python train.py --head_dim=64 --d_mlp=512 --rope_fraction=0.5 --tie_embeddings=true --parallel_block=true --init="uniform" --init_std_down=0.0 --optimizer="cautious_adamw" --weight_decay=0.059 --lr_head=0.00979 --grad_clip=1.0 --seq_len=1024 --steps=9565
Each number is 128 + 24 x the weight over its row's rms, rounded and kept within 0 to 255. Layers, rows and columns count from 0. Numbers have three digits each. The size before them is the row's rms in percent of the matrix's.

# up: layer 4 MLP up, 512x128, rms 0.113, rows 433-511, columns 64-127
# down: layer 4 MLP down (transposed), 512x128, rms 0.103, rows 433-511, columns 64-127
up433 100:113126119134135120151141185133107124124059152131137088128144125152152097136136137124116170118082109102149106142150156136164151124074126146194085132134114163118130111118133138110163159116145126
down433 100:118161125112100144134146126122161124128151120106143131137145120094107076136118125146115136134117120145116165149133171140150106129097161110087183128162134109129115103123138152154110138175134112
up434 095:125119127127151102156154185133158158156079117175140132124077138200121130147110158136152100139112116134126130107145127144079164093119133132128147140128129118127117112147144151109113157137128132
down434 097:142131136119123144137150137139152122145115132102139143149140159091126135126101106157113124144107157138110129152117159119137077114091087118133137102093114107072158143156135093133107118140091133
up435 102:125137109123152105151113202130109131144118159136137082100133149130133160151130147123160142142095127115100168127163104126146074163121140158140114112177156112092152068146132081166133145120108133
down435 105:116150153126094111112120114145133121141152150154116115125104091153159158156182095089094114117136155133125083156119131107138141100119121099136119133113158121147122161113178125109102160150095146
up436 099:139114139128166091106126085114135079143156192155168138121126111140166144137139129119162108129079146115114144135115096142154142142116090175129138142163161158079141093120091139104147110112094147
down436 097:153178095142091151150163107101119173130093139110108127118129134087109101118124114172128085131146141103102127140132122117126133131152140107147125138168141125160163097106110125187113117168140132
up437 102:128130135112092134123097109114123123118142118129136186160121113113127126179154112141153139119129108165118169150165115101129162112128120114144102139102137077101141123110158132164127159105106154
down437 097:123170103110161102117178131117133098111096134082123091139192131077169120122159133161113066167150086095136125158114130122118135126163128128099123121126154115126137135134099131110126092120150121
up438 092:151142115149116109153166134157154097105115116087118115131135100136143120105107099152130148091129092178114087156125080139121094154153175130118098075125106134112110109121119129093170115123155151
down438 095:135150116123125149163104099117071117125128144157124142120134136120112136158108113131133094118158141112107124094165146108128170083116108108131166127114130111114180126114102175159124119112096116
up439 085:197115158116163133113151145142097088112161129145100097173064138115137151168157123151144109153140126155112128103152123088136084113111141162100118100081151121091123128127147121112122195094135160
down439 083:121117111130164110107081129103145147150108124141150083162121100111162096121141111109130135128095168140171122169129145153129138139112092093107161129146141104189137143088133114143143062173160130
up440 097:175133092073156105139149132158113117102093148155114115164099121097116131126139116191095103122118114169171181137128140097141142084112130157110132137106158142147146138100186061141108120155124094
down440 095:105144105174142139147115126134125126138127127101154178139175113163150098109119134130103134119098131086125163163164167116116089136102172116163121099116133127160126131152114131115111108112136172
up441 097:119119124154105091117117133141106144103120142115137178156126126127105133169163104180123103160144114121182123141113132132109142142127159168131080115121142098112129132150130162092142114088123116
down441 107:134164160103115129105154117100106119123161133115107145133135182105137127113175137136135134083095148130114115106106147109146109116147130134163111142099132143115078134112103117133155132092124119
up442 089:145147127148153106161122107125111137117082140145153124115141159149100174135151097126098112140128125113144135149168090118129114147133088131148104163133128099134123106093154139132166154143139150
down442 094:123129121122123169105094135101128136114141125117094099114139133120149109095162132144112116086181133129145130094133106124151145133141150146149111163073088121149108139134104150154097178153140134
up443 114:147104168152162108147115163172142096136134152143137113129138127149145163144113184149138104098136126121115140109120122138104125183134106126151080105146152119107123126102155088099107185132125108
down443 114:146113127127157123175131142158140127140082119127164136127171133091108110153102116087115140170159121126106092121112113094148119152139110111093069125144171119142085139121102178130138152108150132
up444 094:156130177119133121107086134143179136091097110139151156097099123146087135127092127126120092128132146161147104094188145097174152140139127158125155159126169125132155136114133147128142144094100133
down444 088:138082120105121122158179150115088137156166157145122157134112107083130115124132128086149139145104094104093135154119100134128146086096130131128093132152080112139100103134112138097154112133161150
up445 116:128158139144094109128089115186099103131153174148115119170123149154112140114103132192142091083091125158181124115106168161157126141136144129162110104088124144131145125141109126127105148141116135
down445 123:104105123130165100144134159115139150151118084104130098146154094109128169104131125169110128155134113124135104153180121075111131160111111111146112190121128132121119124145129156123183130062090120
up446 093:125146153107127105118080154131116109116142157135160157119094157119172148141112131132121106134118172118105174166144116092137130171130121137137113113111128119140158129123180164117124123179158121
down446 089:161101095101146107145174115144125133111111139145135140119119165100145093112156099138115119114153086140161136100168127176144134074156139119077133120111090129124138166158120096143124137089114122
up447 094:115122137125133083129116096155148142083082123106109107138148129110114091127137119130088100147131173081128141109153159086187134108069133118134127130133133130107099119142169112155161153123146141
down447 091:113172137144102127103086111145117124123142121093111124111110135165111136138104147097126149093174122147143143117140101141091110154133172099101149093102113131135153106139136129146134134121092146
up448 114:149183103105133108130093110128159126114076144097156145147103181118155121121159121106133113132119160165185121095121139132161133103158170123104110122114142142080143104136146141121088172170127114
down448 114:117112162169123094146125139144109135136161111138140138138076090113118172097146124094105110109124153113095166139127139085128088086150182111117163171170132109111109128129094146168134108105140128
up449 101:152162107122148103133137115146098095129123146191161100090139126131103158140169145139088138120126130148151144103136120101116083109116130118127079142167151101091124146153163154156087161101139114
down449 094:124089154127158113146110105122181115136131115091129140152144100144122108111114095135106087123120089129117130136103142133120158179153119128084148167125138119127142118061136066135190127129148161
up450 094:109142154140147101125133163134101127160061116162126101112115132157136113091174155087073144113145117131139131084163144106117155118149089170149082125122141124130147157143180139075137130119124114
down450 085:120103093171109163145145128146133130129117165108169085095116107131145164114084155153108107137095179164116140165143151130063146138102141130168124167119111122115123130108165139135144094104137155
up451 099:147128124089145103125108135141134107096133086171088095105146114146150135190138152155150120132125152099108153100150103100122127125158155143134118098093129142126146160125136157116164168116106138
down451 100:144137076139121116169130120120127116129132154071155126154121121124092182085140081148096122131181102148104122112105170138140146131150115112123122205116132101140139110120167135118097108157138125
up452 109:146135133096149131110119112149134085144123162165167146123164124137140101149108120134124124115128155125146106112127152140109111096111132144121136158127172100150119164117099105070107148143129133
down452 111:131142110124152137160132156178101130138125075149163168168137132127127138108107100146124095111154119109131135112126156139108178087130123099123101172104105150152116121133141151205125123120102170
up453 108:105130136183148141086130137104126088149113150110163148176113150124139125109139141145101092133110113103169174161133103081120140106140091119126090094109161135124127159087168119120167159167094143
down453 104:113100112054114164125137120101115122126135108127061110142127147149135143105128123149128155133105120174092146101100105136136177164125140121118126148134103106120106133121109117057114107125124148
up454 096:123147098093142096111156142162132142109129142119108156143083172098165136126092143195124064140131117182135151150108073163142126157117134115088100136105167129124160131124124106148099121127131163
down454 092:117098087129133131144128109135139103134125124090126082144135132129101167139150103106200172073137109170134148158145148134135130084161163107102144128136130140109101125110157139110114142138112075
up455 097:109120121136079128162089149117158050078128160166124109144100141158085092119113111131107158134109129099154121153154126101145108094110126115130147155158149145128144078169123117136141121129133153
down455 099:094111135166109170103134126125144164169121120147075150105163120075131138185135151093093128136125083145103126138180156149165124114158117151147123138139129090131084145093100187108147112096100150
up456 102:148105159095169129130134163144150106127106152092135131118128131089139103161154190129143111078115107110138124116143194137120145111120065117099113150100118113086128152128124127108161130128131165
down456 104:125142113175185171119090111146126118154123103112136166164117161137083108140093130141160129185102108113064115124114108130152147116107113102126115113111130093132134122149131155146134100110158135
up457 104:146190145108159144114130150146134088090099107148107124121104119105138120119158125142119118091082138108149131144125126127136120112118147159125150121105151139105103113153148093104160140160126119
down457 108:151122109170092161144137116127107129112140114126122180115139121102143125090135121148123132129133145124189134106115119172121071116108154117109124109142117146135141182129171130134097133097180144
up458 106:143156101120133120105079044141113137151115087125108131125166155098117090168169115154097106107138095221160141100155122121110154127103116116141131128115175128099114127125131141097098110099128133
down458 109:146128129133136167108137135125116123160153208098119125136123138104125141062135116141136153100106128099139112149126084059136125143140112175090140153165076080149093126111127119123187138104158151
up459 095:157146070137113114117135120156134102092121104162129089102144113135133175094160116181108149102137146120156161147140127112158157123144104158108101133150155135131151130155121095096112121161115109
down459 101:126128178122117125133138154122109121192143145119136122134112142160133117160139148110107114144135100156121137117146113123136142154111107146165125086074090146134115110077112090108147136099125135
up460 095:157110158149128121107133145141122134090088082144096114137125166140130134118143115109144141125088133138157162105117077112128106129157140150097165122099119159102140100089126112147150113105175141
down460 091:130118124176140155103105138135126136139122105054128162129101174117114119160123126114172110135151177139090174143161107106120120122129091103123099149138109093123119154174124111149150102093109095
up461 113:148147141131112105114072136192151103137121168125143099121157131152143149137110116141117142108127109135121137095119149117120118122157095163118108110096137140132106141133125145134112141143157144
down461 120:148161119138084126114123159163145157097131073155137106108152117111120150126090146162126125157138136138184080147123166164104156152167110147114103117088116115113136126117089120091174128136100130
up462 092:091129181099162125102153125128138097157136140131128101124098136103125133124161127132163080124098131140169108120125171125084132134147130148136122168154129123135126091130129143122113126120152100
down462 093:166126170160145193113139111097161153150123136062152171146145134129109128114128102115112130131136152094112150082161114118124154162109128085120122107096139127159113120098138104124172090112127117
up463 100:149104130110121135115124169146118106098146100132126121124134141163121142106135127143129159128109144151132193147155150094119104105131117123082064156127125146121153141117117141091121156061118191
down463 104:143136123124173097082188134143134087113152160156124122142098131128210139138101152122137166123113116159115126132117137151107133127131121179103176117139121109159146111160146153107090100170107071
up464 100:132116098140089140118117125139150128099122128156144115150163133098125143127155151151140122100127122163130159111116083092123172125140113125158114158150163120093134147113139079097110164149119139
down464 100:158119171142154142115147117089162113158138119101115113077112099137137119130164157153116114140130091122095108122136103137110145160139138137108160106121077142140139151146150113101124095114133149
up465 100:172161113178133121136138166091161048130133129120116065120119126077152172121139114166143122149132142104149150131157129100159132140173129154134111110096126172083136101170147130132128148115118091
down465 093:161143147136121150151148111139158130175153184150086123118103144149097129096129132123155107132104158128116123111148102168141113138114092099130109156120114128086130156145160109137151147110138121
up466 088:128084146138113114143129152088158123122093113103193128116162177102101141131122096183170098119128130156165131116150106125112127161163118140113136165110113104149168100110116078123135137132117101
down466 094:111164109151144131121129103104116153119124155101088127142141115132171143119082147139070134123075127137134143142167117143120145080126116140128131126122127148085120136121115136081119113160163135
up467 092:130108140102138104113148131175152150138108187158156156152107144148121157122101130121153104123129156118110131122125147101145135100116109132132132083159180145120112128114118095107140112152126145
down467 091:112140134149133137147092122110145133089164126117133155077130130132094111120144125117111162160131099149119128113139138123109121117170176121128150146112104136160102166155172163081129118124109136
up468 105:131175119140125085137142116147139106139122153135109103133157174102149131133182143119135117072140113138151142127116124139160144094119145139160107101104151099123138135091128119093117138098120156
down468 109:141120115128150145133112140123154178128116122087176147131130097119114141132126120116090123142122160145159158161188158120112151118100164096101124073146128168157157140134136131132125110115127118
up469 097:132103151145118081126136128087123123121105134141143112141173092119135149125119177144146098141124120116134155148150177118099117127135141144130123180131131098106151116103169090093115123110165103
down469 090:129157118118093122110134121112142129111119172133140125146106119113090128115090139136080136109078130129128125150147153135124159077130101084103085129141117093109139134109121139120123114164101127
up470 107:095121164124138127115137131137123108109106105163133117106088142126118146130140135115098145123121135129153136090139149143133089115120065144110115113143162132130155107076130081094143159071168149
down470 102:104128105139128126111127166138136093122109165109117079134121160122155146149120163171138119137125153140078113117092136128098126121122106128085159166145132113140137121089092098134114113132118125
up471 104:109130119123135108077113102117158134134108090099142166154136131124096125131145144117108168079111113106162155120127177117092107131124144135142122147092167102102132126118161142123108131117146114
down471 103:123090139124108159141164130127134172132127135138126101111148117105163124147119138127131141160071088160137139096128138119131163124130164089152105112122133089139143134118113153152140084149137140
up472 103:140127173149169071128122111168101148139125154131104147146127152145148131134157149104094093112129098098093113154135140101139086115116142118100134085095139110070173093107105150060124136136128162
down472 102:146093167172096130113148153151132129119125101100118102161152100104104131096168101130085123146144145164121128151135172131123121118161089112094140149155117174120090117115156121118141143158110081
up473 104:154130114151090077129152142112131120124117159148159168148150123114154146159169121125121150129126136145103127122140104092111147114128166072111113131086178133133123164103090141100118149121134171
down473 105:135175134141151116118127166151136130118125097176099111056157080126127176141150104134129145113132127123143118094124167129105164112123139138113116158155133114174138136118131123100101074123157151
up474 090:167146136122187114100145147191157133096112081147166136179130124139112125177142117132108097140137130161130111124130090107153147151108159142116091098143147147137159071101092116126150121118151122
down474 090:090101123112096129118142150079076130142142178097095109125123149132092158122092149123152158105137129092090132166109141082121121158138140108144172154109106107107107159161131140126132105138138140
up475 089:139104111116131131103088137084122134121168130120175129139112101164123114132130114186154092119119147143125142142129159134093133124111075149103123181154090111152122098107126140118167105134140170
down475 093:111139111106136118150147134111107101112144121112135133162119141132118149130119142104126159139100116136121143106122098096127088143147141110128170109127120087129148125182128114097126051120136077
up476 101:123162127076169133076119129169154133098084126097112161141135163096103101108170136144119130099101130148148148119128134118158120104145106165166133141115108132096154126112128080139138134152137126
down476 100:097134090146116116139131126129123115174141156119118083079134121147104152117136131117135049147168127143124121159105110142101134102149124165095135145125147077121110171077172117116089150148125124
up477 102:162135143143099144087126125134171119120153122140141134144108147180155128153139145136175120070131158117087125137117136147115144113141090123122136109101111158108137117153134138108149120137120176
down477 099:101135100082113088106138091163137133151087141141126139137151115102148159139083110096124132149135099139146106166141183134130102130097143128056152114145162126137151085136110106132081097159126158
up478 085:112137079110136120135100095123137139106131155131111151127101094124125135115137124108142107176123118091122102132163152143080072114096164158120132127123113166110119119120162130142169112111192108
down478 080:128058180107122162126147158189120125141127154099151140141144137159099135108122142114137125125150086133114125144111116111146116145156162135172124093149145093171133101121148120146133061122102097
up479 099:120149108123150118084084144141114116155113130104145134114122135091162165115156118123096122124089104185114082165151075134127122135123094127117115122093130159120143153072146096114095159144083129
down479 106:135148145121097146128122174111123153141173147103155138077156131142157134176133134062122141131117087119148139144113094078131151171105118111175123176139126125117131119152125118134122171148170106
up480 089:121098111079130132119106149144144121132115116129104144186162163140128091119127160150115126120146111127098105107156100126129142155139139145163164119116154124121144140155114142083116095137160144
down480 091:134131117133104098134149143146163137120153139158151131100107155108117130126129101072149102126132144133111125163136151128132097126112098130110100113140139135129086123157139126174138126151145179
up481 099:137116162140130147113156110105152118125123115161144153081135166137148120151106126130147152105094128166114192156160123141115132168139047135118115128137092110079126138072157122142131133124161149
down481 097:117078127111113121129163151154184099145116135105111114118118126110151168125071128134167163154148127126123127060110161126086104139118128128162142089101122112167137101194106111143144077149139125
up482 100:142135082081131118098084141136166116153129133187117087112117113130122170119102127124114120135096153131124154135137098097187135142133114149107072097146149149105116145163140116158106125145133167
down482 098:138107172151150120162146115105151147125130138113154141164109136110176153116168108180142143104151136162135108095101109173092112171151111101119167122091087110160127105101122159105138088116099144
up483 088:125120129098129145115118093123161081123138114134137112121074146107133176187164136148107145162121135164154159153122108093176104092148128150138148139149129130121116151131141134139164126116113114
down483 089:137167124155119117133145149149118138131125134131145120103131086145167124086116148137141120098166128117125131047133135133113176131151142107116109120138153080110115127136136097080083097128152174
up484 100:164122135128177127142112114152108130165108128117139122125129139125132121110143114141091091095089132099138135134182086126179137145088107115085142187146131107112165119122104098098104111107119143
down484 098:155156113115086143163138136115153164124143135118112126127123136114080109160120153122140109109205134126119093118088178110167130127106148159110122167097120139130135124100162102120131075136112111
up485 093:074117171146128128150114113166138076116141176129158140104097115113133133129122136137169165119094116147128102148102167149106100155150132134175104094144146125110134130169154105083135124137175115
down485 084:142127123140128131120165127115144143120152142122112115168158155116104109116102142131119079121175087092152121111150101133124144093117154113100136150127119131165170107066126123115147073149136127
up486 109:142090136136164084151072142144152128112112142133143095103079099132103154125160135098096135090111124157134126122153079143150163148100123127162118124118119106088141134104181077116149173169142130
down486 115:131136124123147133136150139083130158124118070138126151118141133121155094152108099099130120146077102104103155154124177118158116091090108126123126114164160124116092152143172159130131120110125099
up487 102:133141117111135084087115143158146110155088140097142095114110120144114159114170184101162163128098123162138150143106126136141128089090156142119157141133124139120096134162093100110118169140148132
down487 109:126150124130142151139151137099114130125172107110170125096136129106155110155084127168148125165122120144161135144108110138128081146120100127079098102129133144130123154078131111157140146122166143
up488 087:156122114172154108142141190121120135152169134120183127113086118165118098154133096153126148109087145165155141127150123113098128142185136135121121085110138123141100152122116139070165135119105154
down488 087:072126164126123140126168114127103154152155166147097099091162097145103157141093161112124098154140128096127129084128139087126128113133098107125150115167175112098181130110081129166162170092129143
up489 100:176117117111128060169107112161142142130131130142129082103111105152121144074137105151068113103150118119138158122109165125120153145124145144120085150127143177111144117149107139123123116149075139
down489 101:107125133137151137122196148119119122122113121125105158122131134103107170193140144085150147094115129152128109137091159071135160136163102069167104129126181092092137162140111115108153104107126125
up490 106:136126162152092117078054138139132091131177121115110119101125136148159095166134142124115134070097126123096127077163170115160120092082111151135139142139116112115144141103128130111121127071128130
down490 096:154105159128128126148107110139118074124121137138111142107089106122123132096106135094133067152149121160134142132124109045191167146126152100092135150149107135138129115138126097153100128105144154
up491 108:167141129091142118138077119162188086113119138140137101117140136148141099096180158145119147074126131126144134141106158129105154160158125163182127092098186109098139113179124111131097127158143107
down491 106:091110128138136102145118145098146129126139125128102103125145126175132162161101154104129166136071128103109146101157120148157163087129126076140135131104100136126135127054115110146119113124090100
up492 112:141127099138166115098144153223103095146126122129101109119148173111125124105141117144100132122123106110138113083122166124150124119085114178147138111109152149116154078118125117142114124144102139
down492 107:116133139124116128150123115098146159165124120152166164126128143123135139106087167139149172132109129162169141122141139090126119132135150105144138136106154107160115145138134141135152120111142141
up493 096:108096100138109137108122118129176124112110135152120146092124090112157119137139102128115118115145163115131127126127101116107166144172169151161140147116136125130143111121142122133131094145106115
down493 094:131174094130150120128106155132093119161138117118183133164126144146113129115125146133133116117114117125149134160132140136150083162112068124090138113091138112116135139139137128108154130105160143
up494 102:147133104140156115077130173141149086123097135106140089125136127163094134137145107131085111104124166153141113116140112097135130134121119131145142116100188117147125085132149138121114126132144119
down494 101:162127133134120112153145131118142119148153105107137164149150124143136109159106136134113131147117108100150105137131108152131112138147139121157111108155102117130146118137090138099127068121129105
up495 106:105134083100116103079111113115128145111138154169158129121144100144111114116098202152095158106085135131151144112151113116131062124106124132151098113123173178137111143148114153142146144142100112
down495 112:087114126123102121181126151099113133095138109097129106111118130178111129101151093143142098110126111108115159157129102092121148124143166114103161174144082133120162133120142148125157163100134098
up496 102:145187152153137118124121145183143155096115128081125097104126161079142118097126134145098111074153118130111150095133114078131125134132121174172113099131136157103142067156144150118136132144158145
down496 097:102135123123098087096108139078120127139093144153115137104120113146160113103124157099148129126087180150125116141090099148097122164113113098117112170084165132142161089168091147138138077158105102
up497 101:110154164151109116121092125149159126117102134183090116152120102073159150159151157129143140152103120146130133074121127085158116090119141144152157115069127133059166155126159162115105160131131125
down497 106:109106115116118125138114121105153153130156103106097086151156124168183150105169097104116107119164119115114092159099115144155159122146119133144170157113125161161126167087124110136120160118093078
up498 105:139170137081132118147109096118116081096084153127083109126115152134092142136153149167070099112132108138134115141144104110135109154134151147112097143142134108122108183121173165084143148112138152
down498 111:119115127141086118092133178153102141157157159117139150137142126143125132089114147094149157105091094148120135139150105129120153129153119093160125135124133122102153115085100119121138155108097138
up499 103:106193136119126120136141136139139096132143153154137121125092143153111103107174129124140156132115168114147168144138120087121103126165089152162125123075176128136114139119134074105113146131137111
down499 119:109097105115157121134107133157099173093126150127166094136099144126108108111112128126131121126130099146163163112119140159120119109112134127135085103119100193120170136115118131130117161088130165
up500 096:168115074147119118111127128110184110129126115161116126143104118175141101132117096166066157114141078126126116120137130100101146124117163125163111148104115130127124108134146119152162133111135161
down500 095:103122125150150151149111161137122108152141126119099132128143138158126129120134139157110143117121123134056129160071098156116118158189094079098124145112088131132159081154112182111118118119070147
up501 086:133132147102093120157123135142126102096055074164149110111076160123134140118133129132089106136109117107115116133145134136104128136134110166133130111137111130096100125105147162137121174175188119
down501 083:118085153120150172102112111113153110136151154093113181129148131127104099124091145087143127141149190129125108137092137131095122134086129111095166108169110115132165110137109119138145127110094089
up502 108:136170147134132109080128148153117144113127151122069141113143146088152174146146142141066105123108118165127119124117152110136123120162132156122132117118144116105146139104148122123122144152166142
down502 111:148137124129120179113139109113120097128124156124121124102138114154117127142162097117124124120165163122108111107108126136137087141128077129121150106126135139105154133122128180124203125116100150
up503 086:142125174107095127090160106122149076161133142122127134128124110162103136123107149157153106114116114144141121096154172163167163105133162106126102128139142147138142203131149146098152149108133137
down503 086:158120115121143106105143116153109149086146127095137108149134140152138108124101150095110116163131175121140111155089131120106106109080129174136142114116151125129110119098121132089065126154126092
up504 098:154117143087115111115128117167126123053083119154120151089138092123125153154162134126114117103117134134139138105166111095091139167091164109127138116081124124120133110054171137111170127148150115
down504 091:121083147136121148133107113096110128127114122099144133111095084138145115111151095108135085139117109131157113175128187176108158140148106131124106142166109117120096148169158161135089151150118142
up505 097:119104139122140125100122116132129128105111160114128119160131139103130116161113109159115152110081112135167114097144131117123147122116128191127127091146127177122138146162116123121113135109138088
down505 092:150130133108200120123166126153114145119177122109118118091111130132152160132100129179096088114142132133114121113092100120150172178124110125137153089107122156137135132107147083144133077125137129
up506 093:136105108118132132096171154117111069109129122092149128115140143117121112099125135130104166101090110123102079146169099141103154141105104175130136142121109140151101151093149121104142143119143171
down506 090:119167158121118130142162118165107136170101117134102161129149129168128168147063127109135146116126137159167134113095152150148108131146138109115114146121124147087142114085092165140133156135127119
up507 106:161127103133123107145120199107178113114116160168129124154154157128136103170154158090116160155130108128116156092176153114143134106133100167173156123092120112084129150149107057125101132136110162
down507 105:152090119137137156114127155118163110174112108089115116096184122128117130105131135175141152095155121120137137130119094110173089183130155170172107163113128153124074126108120129112110156134137092
up508 095:165128133118134129158143120127149072140134123102121144153120161155123076129133130148114101155128091153110163122140159084107125171107117157130118138115112146135162115128203147113135136165168129
down508 093:113149116102119127100118132111137155102148108165123169141163108117115084154150122125150157099120123155151125147102145139128115123131123130147156134169158120088119104118089162193121082098101105
up509 100:115139146124088123167151130112154111099113152133109099122142124114099188133122134137089140112107123125128142144126116095134133137147127106108115102097125129098167102133135149120112126059126144
down509 090:137138151158125109079121117120136148098156131128160115115111154121116097141115152123115090110111133154104091085124168132108147096125119125132149142136135151096101124125095153131161143158142101
up510 098:133158121128155118102118100140151114089116112137105127127096159163147145136114127165116130071092117141103130121137119120135171112144135143185095167088125167117107139080160143101148127170119114
down510 094:128103099124109104133137173140054128120111084098141114122153114119134127173136117113136110148139142106171144155110125130158111129104147124134152134172095144123139144136100114123126147150128140
up511 097:145128109098149136106168155130124117188144122153101100107102151170105121108112159173113147136113099105162103136122124087121192193133111165109114132097188117130150117097125161086122120118155146
down511 094:061096113137122135117121109079101128098122116128115164131141138105198143162092127148101137144101140123118124148166174151152120121120121135132123119122132109133107132099120113143121113107129139